python train.py --num_hidden_layers=11 --head_dim=32 --tie_word_embeddings=false --extras=["some layers without positions", "some layers without attention", "local attention windows", "shifted keys", "gated attention", "attention sinks", "value embeddings", "hashed n-gram embeddings", "a smear gate", "an embedding shortcut", "learned residual scales", "capped logits"] --init_std_qkv=0.057 --final_lr_fraction=0.02
Each number is 128 + 32 x the weight over the matrix's rms, rounded and kept within 0 to 255. Layers, rows and columns count from 0. Numbers have three digits each.

# layer 6 MLP down, 128x512, rms 0.0415, rows 0-99, columns 256-319
130129117102101079108112146152151163135139176120078093090153106128157110144114136117065149131112092105128185130094155116112156092111148105133130133161087180172198130061150098085132178117121109
132084136139141152113174143148178096059160033149213151090106136058082110096119073124117101148110087123111090144069133110103146145120097098156124170129118159105085107147157165120090130122126121
110122106075151143114122092126126150113112101164068118063151139069107133133172128114130081108094183047138132180116193131134136146137075122095110102162134161146201112115134180155180108150136143
080094130129082139163093164102075072095135154041112170106152178134222161106136089140141107112197123142184127202117124099074099168093128130129109142079110152111180067129137149134103098109146060
109108066092096114137129075120079143126139185115121131145112180110144152108090137093145107104055142133127102098127087097074146077191114123103147106098153106090123111110091168154096112163121174
170136152124127140148117107105131098109097159149153177105122104143134063125097149131105150114095119118152132045095133109185143117092120157120114128169151149162103130136112133118111172125166138
126110123096184116119070167122122127154210146179092149059079121111131173188116144165114115146117179207120130145180146112098093095117184126144186172145123136111132124075124155136106148137114145
156142129104145141162057160128149155164128137166138163122197105074136130169111119151157135161069121081180112138147095147157167123164155159123100112124151159119126132113123101140128132073178148
123198141150108096072087088142132144159155147152128142156100114172161159159147135172175108131151139096090097103086142077105106098136166140125093094120163155076110102164145173099095124099104133
158067136127080147123098108138184142146105121154105134101133088138214116129131066146147134139116107108116143136172086147157130127103173176149133077141112096142162137170071078144137143166114169
112097093090135129130108177111108131185113126118111145194169127106108122118130144135119178111117135156195128180116114133135091100120123167097158135140066091127158168120130168103102122177111108
139179147086121080138110176160109115108157154139126128156127064119126079127107115126167164178180118162105140119138142094170082124145126122167119071104133069134115144056138129152197122134118190
134118136124132177130140157158125134103106162118153137110149122180135091050061101086169099155139087144087143123121140069146139096116171105155156142105136120102072090123181144141150138142154118
125166121116158147180152088144089177120079112098094120154093132125144134170159167169112114080094118184138085106118139133138135155117063140121111144116106085101088106145089138060036120123044165
074171090128084104129147147112084121091115076089139113147139142096172091115159067194175163136125138067139156133138114155151128106124129133105112095187072100175149108135207109106094144112064111
080073154156115159113120159082125105115128131127089106107083126152114124061119103095083102159148098127096084149137125162187080114106177136113101124130139101170109115194113095186139146108164107
120132147139124150107210137105128118122121106173084070121185136157160187147156099066136109115099159098144139126165152162111081127060121139125154132103084116154149122146141122105137170133101148
124112165123114194112125079127060134102089129148136148141117102118135172123097149170087100099084162079094073150169109181176082138108140134090101126146132115176119107135155091111092094131116112
113155129082095134105101114142163135140133178246153114074110102146108098186115165125197143108159130169117104076063140098142171097109126108086137108166185163131123089072055071122120137165181106
061152184136164097103085116116076099110132120137176172117156127162111137181086152151129119101122110140183173114106114135149149150151149122117078132185139131162127113080150155152146090085115135
142148157103153108062123092151137176146083131165117114130182170141136102153086096164145152058195131122121149112100197114115126154136121105114076114141091121137149125106085101101112136073181113
167135141132159129091164133131119162121124159164135103207072139170125169156180175172172151121092103157071160117135115139073170168128107168134094137127152161177156103084130163122111155135091114
149048140107112133122031109093093104085130114115122125122194130098110130082172105141127134166103138151097097128163153146075117191132093164108100146109206136113097094111148135056064142114135136
149107182117132090114156153167171142132084090127167104097145094181140121096109141129107133160110149103067181120089130156092097127192141117154106140128159114059150127144132104082181066132163147
182098125126139150123115121115142180147206109121164116149126186168043098147141143175151146054110089090125144153111104158128160061113090073104161127114117129150112149131129169093095097075141114
148115171155096136151156147071101174137157126107159158131138139121063087161099143128123142159094142065182067139089108078045160139153125143139115169153153113137138073130146174116091097116128180
098169112124132091120108138121137126161148102126164057159186142141176131092168139157094131096148167107153089090175154105131068131153118104101147160093082146150083095125104147113135108131085114
170071091113111047123134187129114113131151136117165093090094083144135144113125122099179126154145105086003130155110221146124208128153134119085188168128091136137141115171163112177144108169168072
156122138054180073164165158159136123169139174088167062110134078156170120113109092137110111101115161141129129127142139129117148147096130155108113150101141090147095138084123140058099101145147125
136149159145138143163125077098152198129140121115135089137086203106124146127077141118106191134148072165130101108059105134132111126141098110133142049169173103155092127097112129110145098114139132
147106091112100116078106091123139125115133094176065153083105139145140060150152082093086120135194128144134172103138116125119197155126048157139097114158162168155092080126131127172127098172197092
160124080157132160171103172125098130108129149124096150155092108127097103158121090150143184134117180111114117143073175159161096159151106114110183096097098143124190157115127110091160123098105148
088069055169157178150094108141138194132119200173165174080139070130175069144110083154139117184167201135151083164148092131105114115137122156154202095134174091090122125101187138160135152086048147
118152028086158140127153157093134168137132134098123153095092122146093117117193097112176105110176148167133121151112096134146114034146157138140152136110108160169196171119124093104138153186144176
138166137191121099135136109092140164149108132197067139133120136118174135129082119172093127168147092141144116117117110103152072108143061176143152145128171126103126063184085048115167110086143111
074156130143090162110161147102131149107143115156147214142135143136103111098131138158141097100147149149108060074133085096136094097115183138137137125186144122139167119166210097138136072143160101
119126136121114102216130143142091138107122111138126119126144137142119086102121112118044125129110088107102123141130147188044133085153101132110138206165175072156075173136157127140103127109202182
108138160080101168068087078142106121123146071117134105109148147124081092095118107168128100085148102107103171126152160140156175103106145156106150120132170099167192092103111122186059135109114181
200153106126077197154123142077162105099149121132094088195160173152111150086165183083136124142144151120127186169120078120123144223052098154055134141080137024194185115098147089138252141166060144
144155116126102180114130137138151120167133130103100141119111170176122093109141144197129160103154065054106138184115163146113119099154120148153112156151096098128058113101091086124072111132161148
120104208108117175095101106134146135117151139104117134134101092163071173119123130171147132076106095160155095118187131072121129100138132172141124163138149186087100171115107145097138189150133137
187054138097118112101158160106148115106154095119087114139111119132144121130126115154109096063124142121110097106120156094159110092121061129141097214109176174089099149125157126171095075175131091
112087125162111172124150125078073096155157116150199194179078130130118092070135120153147112168148122073109109114140116063156114053106108087165161144130123149120171098097153118108145176098124186
156088142128073114103064097077112110116080142137069121064119168119163150124141163176148097086146119103105135144108213128068117083120129087112138111097111114122138173134156154122209079134117101
139128205131091146125130096137166153147140116115108089119211122103109116118157160149114099155119149164085111137181215136105153098161095132135102104142111157073138118149132081139100137186136160
133117173106122127200177169147102139124113130113103157116152113187108105150092147097134083063119163178132108141108066065141137145154122121106111130139087180139127124103081175149117192111091092
164127134132135113181114075141108164140125104143114147111122125103103086185152106135158100132103134123126135140104095067191129210133180131137159157150124149201100131119135117157111163102166122
171128122135152158130061204148087116156118143180150085142141056185129178082129130141128077122114139173079105109159151112139130154118124141114191115134139086078180156173148115085140048135176145
119125119106144112156106096137087130148179108103141100103215191117160047153155116152174170172141137144126145076164157133164150173154115114154126147171091123131159133126072142142087158089137181
140106106148115125068179109121139111143096124131104149137136080073104152156182147105095090140136123111141115112170134100143155088097180069136145085178144119152143129133121151166122105157161151
119126107182135157096071127085139131192142132105179077133175132183179076130133153162188131103186140155100057149131095123107126190186077082178124111101130161114102070129128085121115155146133187
076177117141157105110125111139086080112111150117108107147137159124118157139170188090212081152109098158124146142085126085173129192142162126125110123113105150123083151120092123085138127123097107
149070145107095142088123138170164148148152141114162108165098119163149108135187077113133120153115081085129154122142216133103106116151180117136144157121125123157099146131147094217128202154159126
128085129107104135158221101147118163121126165140159120165125157111123176149172103150121174132149145121053144153150151192186137119150114104163138086135129111160121177115137148183133197089132127
105187153194105123153188140103094137188114164125150097183164123102114175091180064114134119180100122194111101132130123139125086125171054117097135165146074152155131119135156151122132162178134141
148171103169108141107102088114168168121168099108139093125124148132173160115117100128162074093094158087097131138137133129119138120112136114140096112138132136195138124104166141131123088158145129
098103109181122122182076113113170116126137098137148111125130104091200095125118129154171182154126106153139107152121150132096129118089118130133162126141119176129182111166149161152180074166111118
121108122128163174118152089116133177152154141088127161127143196106152110082185155102198162121150112139209135113055149158146101155118083189142102137079146126161084161151156090128173122110120165
097119112187160129154114166180132152151085094140132133150152111083139094158160179089128173134135159146136194166113135128151145091114093127096120135133193133130099157178163130078128146168134155
144192117147135104208141164097116120091141103134153136137122155176147048127156104102074186117201096103149187095145142156094100163127114171120168113162117084131141127076129157102154168134044170
119144171117124198096102073182143115166183120086166160163155150107075064175155130161120126092177179170141080124083187162178102103137141073176176107093109190139101106153133186128133111116135132
173121196125164132124122118137151099159115052118131211091172168110146187116085106154140143154174122136171148120076079126158128142137082094153140129060131100137147079125114129060113138148136145
105106143079115149147124114187186082189148152173155105065116180097167172113138160167193124134165131151102138171166152124149152146099085150170100158163132127146105057135137116158099160059153098
111120139165175128074159136157129180112147118106137089115154076153110157108147109138124130153142026174104117107133187111135130139174106142102054107174133088127116113123077173098148114142098139
171125132157166138158197084144138162172144086105103114129154110112146129064184106127100127086043131119069111142148124149133170075180117148164138119111157179104149114157137132126170199107083126
120108140135111139097112144147111131185138135143127090142129106177105129120175107080109135118090151121143103103074110121131093106128130159126094073108189115174108106207067110109162185192104150
145103171103145142101151115149138150150117147146167162095155134138116134153091164164067106166148174110176143126131119071151100098132124186126137095055173090086118154187167137164109168096112121
121136098119150084076145100131144100116162149164113136151123124118118107143063096134152137092105161121074144087167122180182100093122149089179055100061128185110189106164137155083149120117105145
127141168109093094134132156166127127137147189126071195176112120131104078062172132157160100106159134098081137103171120098137153141108161158136100092069093130058166095112104075109183120133091111
133085096128130123156128077097071144162089147071172106130149120073097098167141130144105126118141079069146136089125127111154127156137109056077121113108122163144130114123158140089109147106146129
128129178099122127134115136059085170115141083131167076128096147129110131077127148088111078179162070186127131072168153152132116091090087152134128092146152088141176147129110094089114132201150112
095201163150094139131144169136152083113174193132106153144087145133126187150092121120123171124163051125117162123136059133088145167145119063114125168182149167107088090086097099078115138076130120
116183191101105155173114103139067120095162094098103108112132154121140122114123158166126059107173136065144176172147076096097105131131102133150083150179117088167142129098102114131127110068149142
086115174111136080183113092158095116149158196109131159106111181176130131165080092096148100098137125136099081205111132148125120134133163191130121190129075149042089095091097135192066131093125074
111152118093138174119137071143162144114128187161130148148163138097176064148148109141139180181084148146143087063117142165107132128136149145090089114154074122119160100144077211115105156100140092
153176164046157073141144178084177096097219060164103143252099081095146122119110162102126157092138131111176133118196137133134025236156100138135133184114215131158121121084152143088084182108135114
198111150062194174129130098150123150122135130154106188138107099112112063157171133126134155113132137091160111099118128154126126055146116076108121123152079080167136074153118179098163111131121109
135143126111128121116124126106119103167169112048135143109080112145096161189103161178133041152146080155136186127119157130131174119086151096127117039142109178156128146175137142134099137098163144
127131088131135129131114140187139102133138161151215117132198073126203171139127110091145131100146201094099148075130094134137146142102097100034134171133130155153154124120148148120142200111134079
150139120129074084110146133035144098092111112061129141187104161153149169135152143145106164142189117130120131152129170147102148153111163152102141202136124129161138097118035110135157170063121126
171150082140197113158165123107144136076154122127124079094112117156102145079150151150196143143097207110104125102174221090168154127129108089098121181147115241100207102121152117126137176138141107
151162120136156104173108161116122149136108138114118199120123160120147151122199125085088119160105094062136140165124155143115094195157132148133118168095150158137136104079170174148143098117101138
152162179086128137165093145186116121119156111159133104125104113116099109146132108117107093155105149144161105133152107164132113172099163165120107128140144102122106112114157152154133116118135127
106186124181165195160168137112108130117137114190130077151074129050129127089112132067094184137142095072115195103146162110116129126144147144136105069141125186156118103169081152111105133124114155
102068066153105110091146137140153106180096148100123114145150190141155167127091142143170160214154130143136065157113155087113153134102147156143112145122105134116151112129152090146126102099157185
169208111140192145162099144166036130127157108066134122127141081121095130169153186182141117126069089160175113147106186185088122163161148231165104075157135102093092101141081106089096121133067105
139112119093151079214110114129210158075091141127144122108105160080099132093149190078088134151058047123152122112110140120185116161093089149080188137141138117119169137164098149103102076131142082
090170160123118140079126113097083155114164167123109135202125043125127153174162167100110105135179081153127138164132202016106182054101175088088162124167146151116102146089130104092167144125077135
156112136094103143116163132092091129127115170110100214109137118105133167072167136073158106189095170181122131117158157133166123127159088140145095124078139109120124114161148119078153110126116146
119135108147048140123141112126109117103119179159087116123100174133177120140191084151117172150086194104165133147159135102164115121023192166110108144077129138102107022139103101143152115098126112
107134169186105122091086163090113185135130180087133078165130129149147158116136165168125128106147093140145121096195143111095080165098149153154137121120129106137167091082116114116170141110129102
117137122152108104119146139138117100097108173192115141126137138125152147166140130111113172173176076155087060111069119151138165160157126152194148157144140095127109183106116112149158200188080157
165114075101130151142114119135134134107119108129125165188145108133050122126146086101126166121075118137158076174167114124204109093110079140156089114134153114133104120107065154125083136110146117
156197181069151068137098119146109143115163094142085136158142144087078141045143144148137089130137125120155148119150162158090148113154147138081086071079170091100254118136057141127137084163170156
103140108177138111173153147050130126151215118141135105140128148096120166050183130114133077148156155156130163111102126118161066095132184154116110109140100139130121105128151154123139105149146135
115114125177112172137153113061131138145046107091140092091104161167151144125099133111144068130097126099110146111162163135051152099099143119126142112105153139182120088104142116194100098126141127
138141109190080135160190119130130076190111116163201133093130111137104180127107133089164121068134061153173137128089129194145191066144133110062114124137172098154124131120068144096152090100077113
120141106128190083134089180151147121118106052161173105136189110143166093176089137109124100140087192055090113173138116120112157082079106130166148134162145150110165132158123128132121135160116097
114108128098084152090142139129113107129119167101177119114099162082139072061150136049100149117112123206223105076107160124123151142183142184181111155127134184169100115055049122122160120101110109
138104166139166135073116147087056095085126091069189128109142126154096117141119178138109093148191108112090164164086106159189134145140143118140156110144098084182156096107175195058114116108119150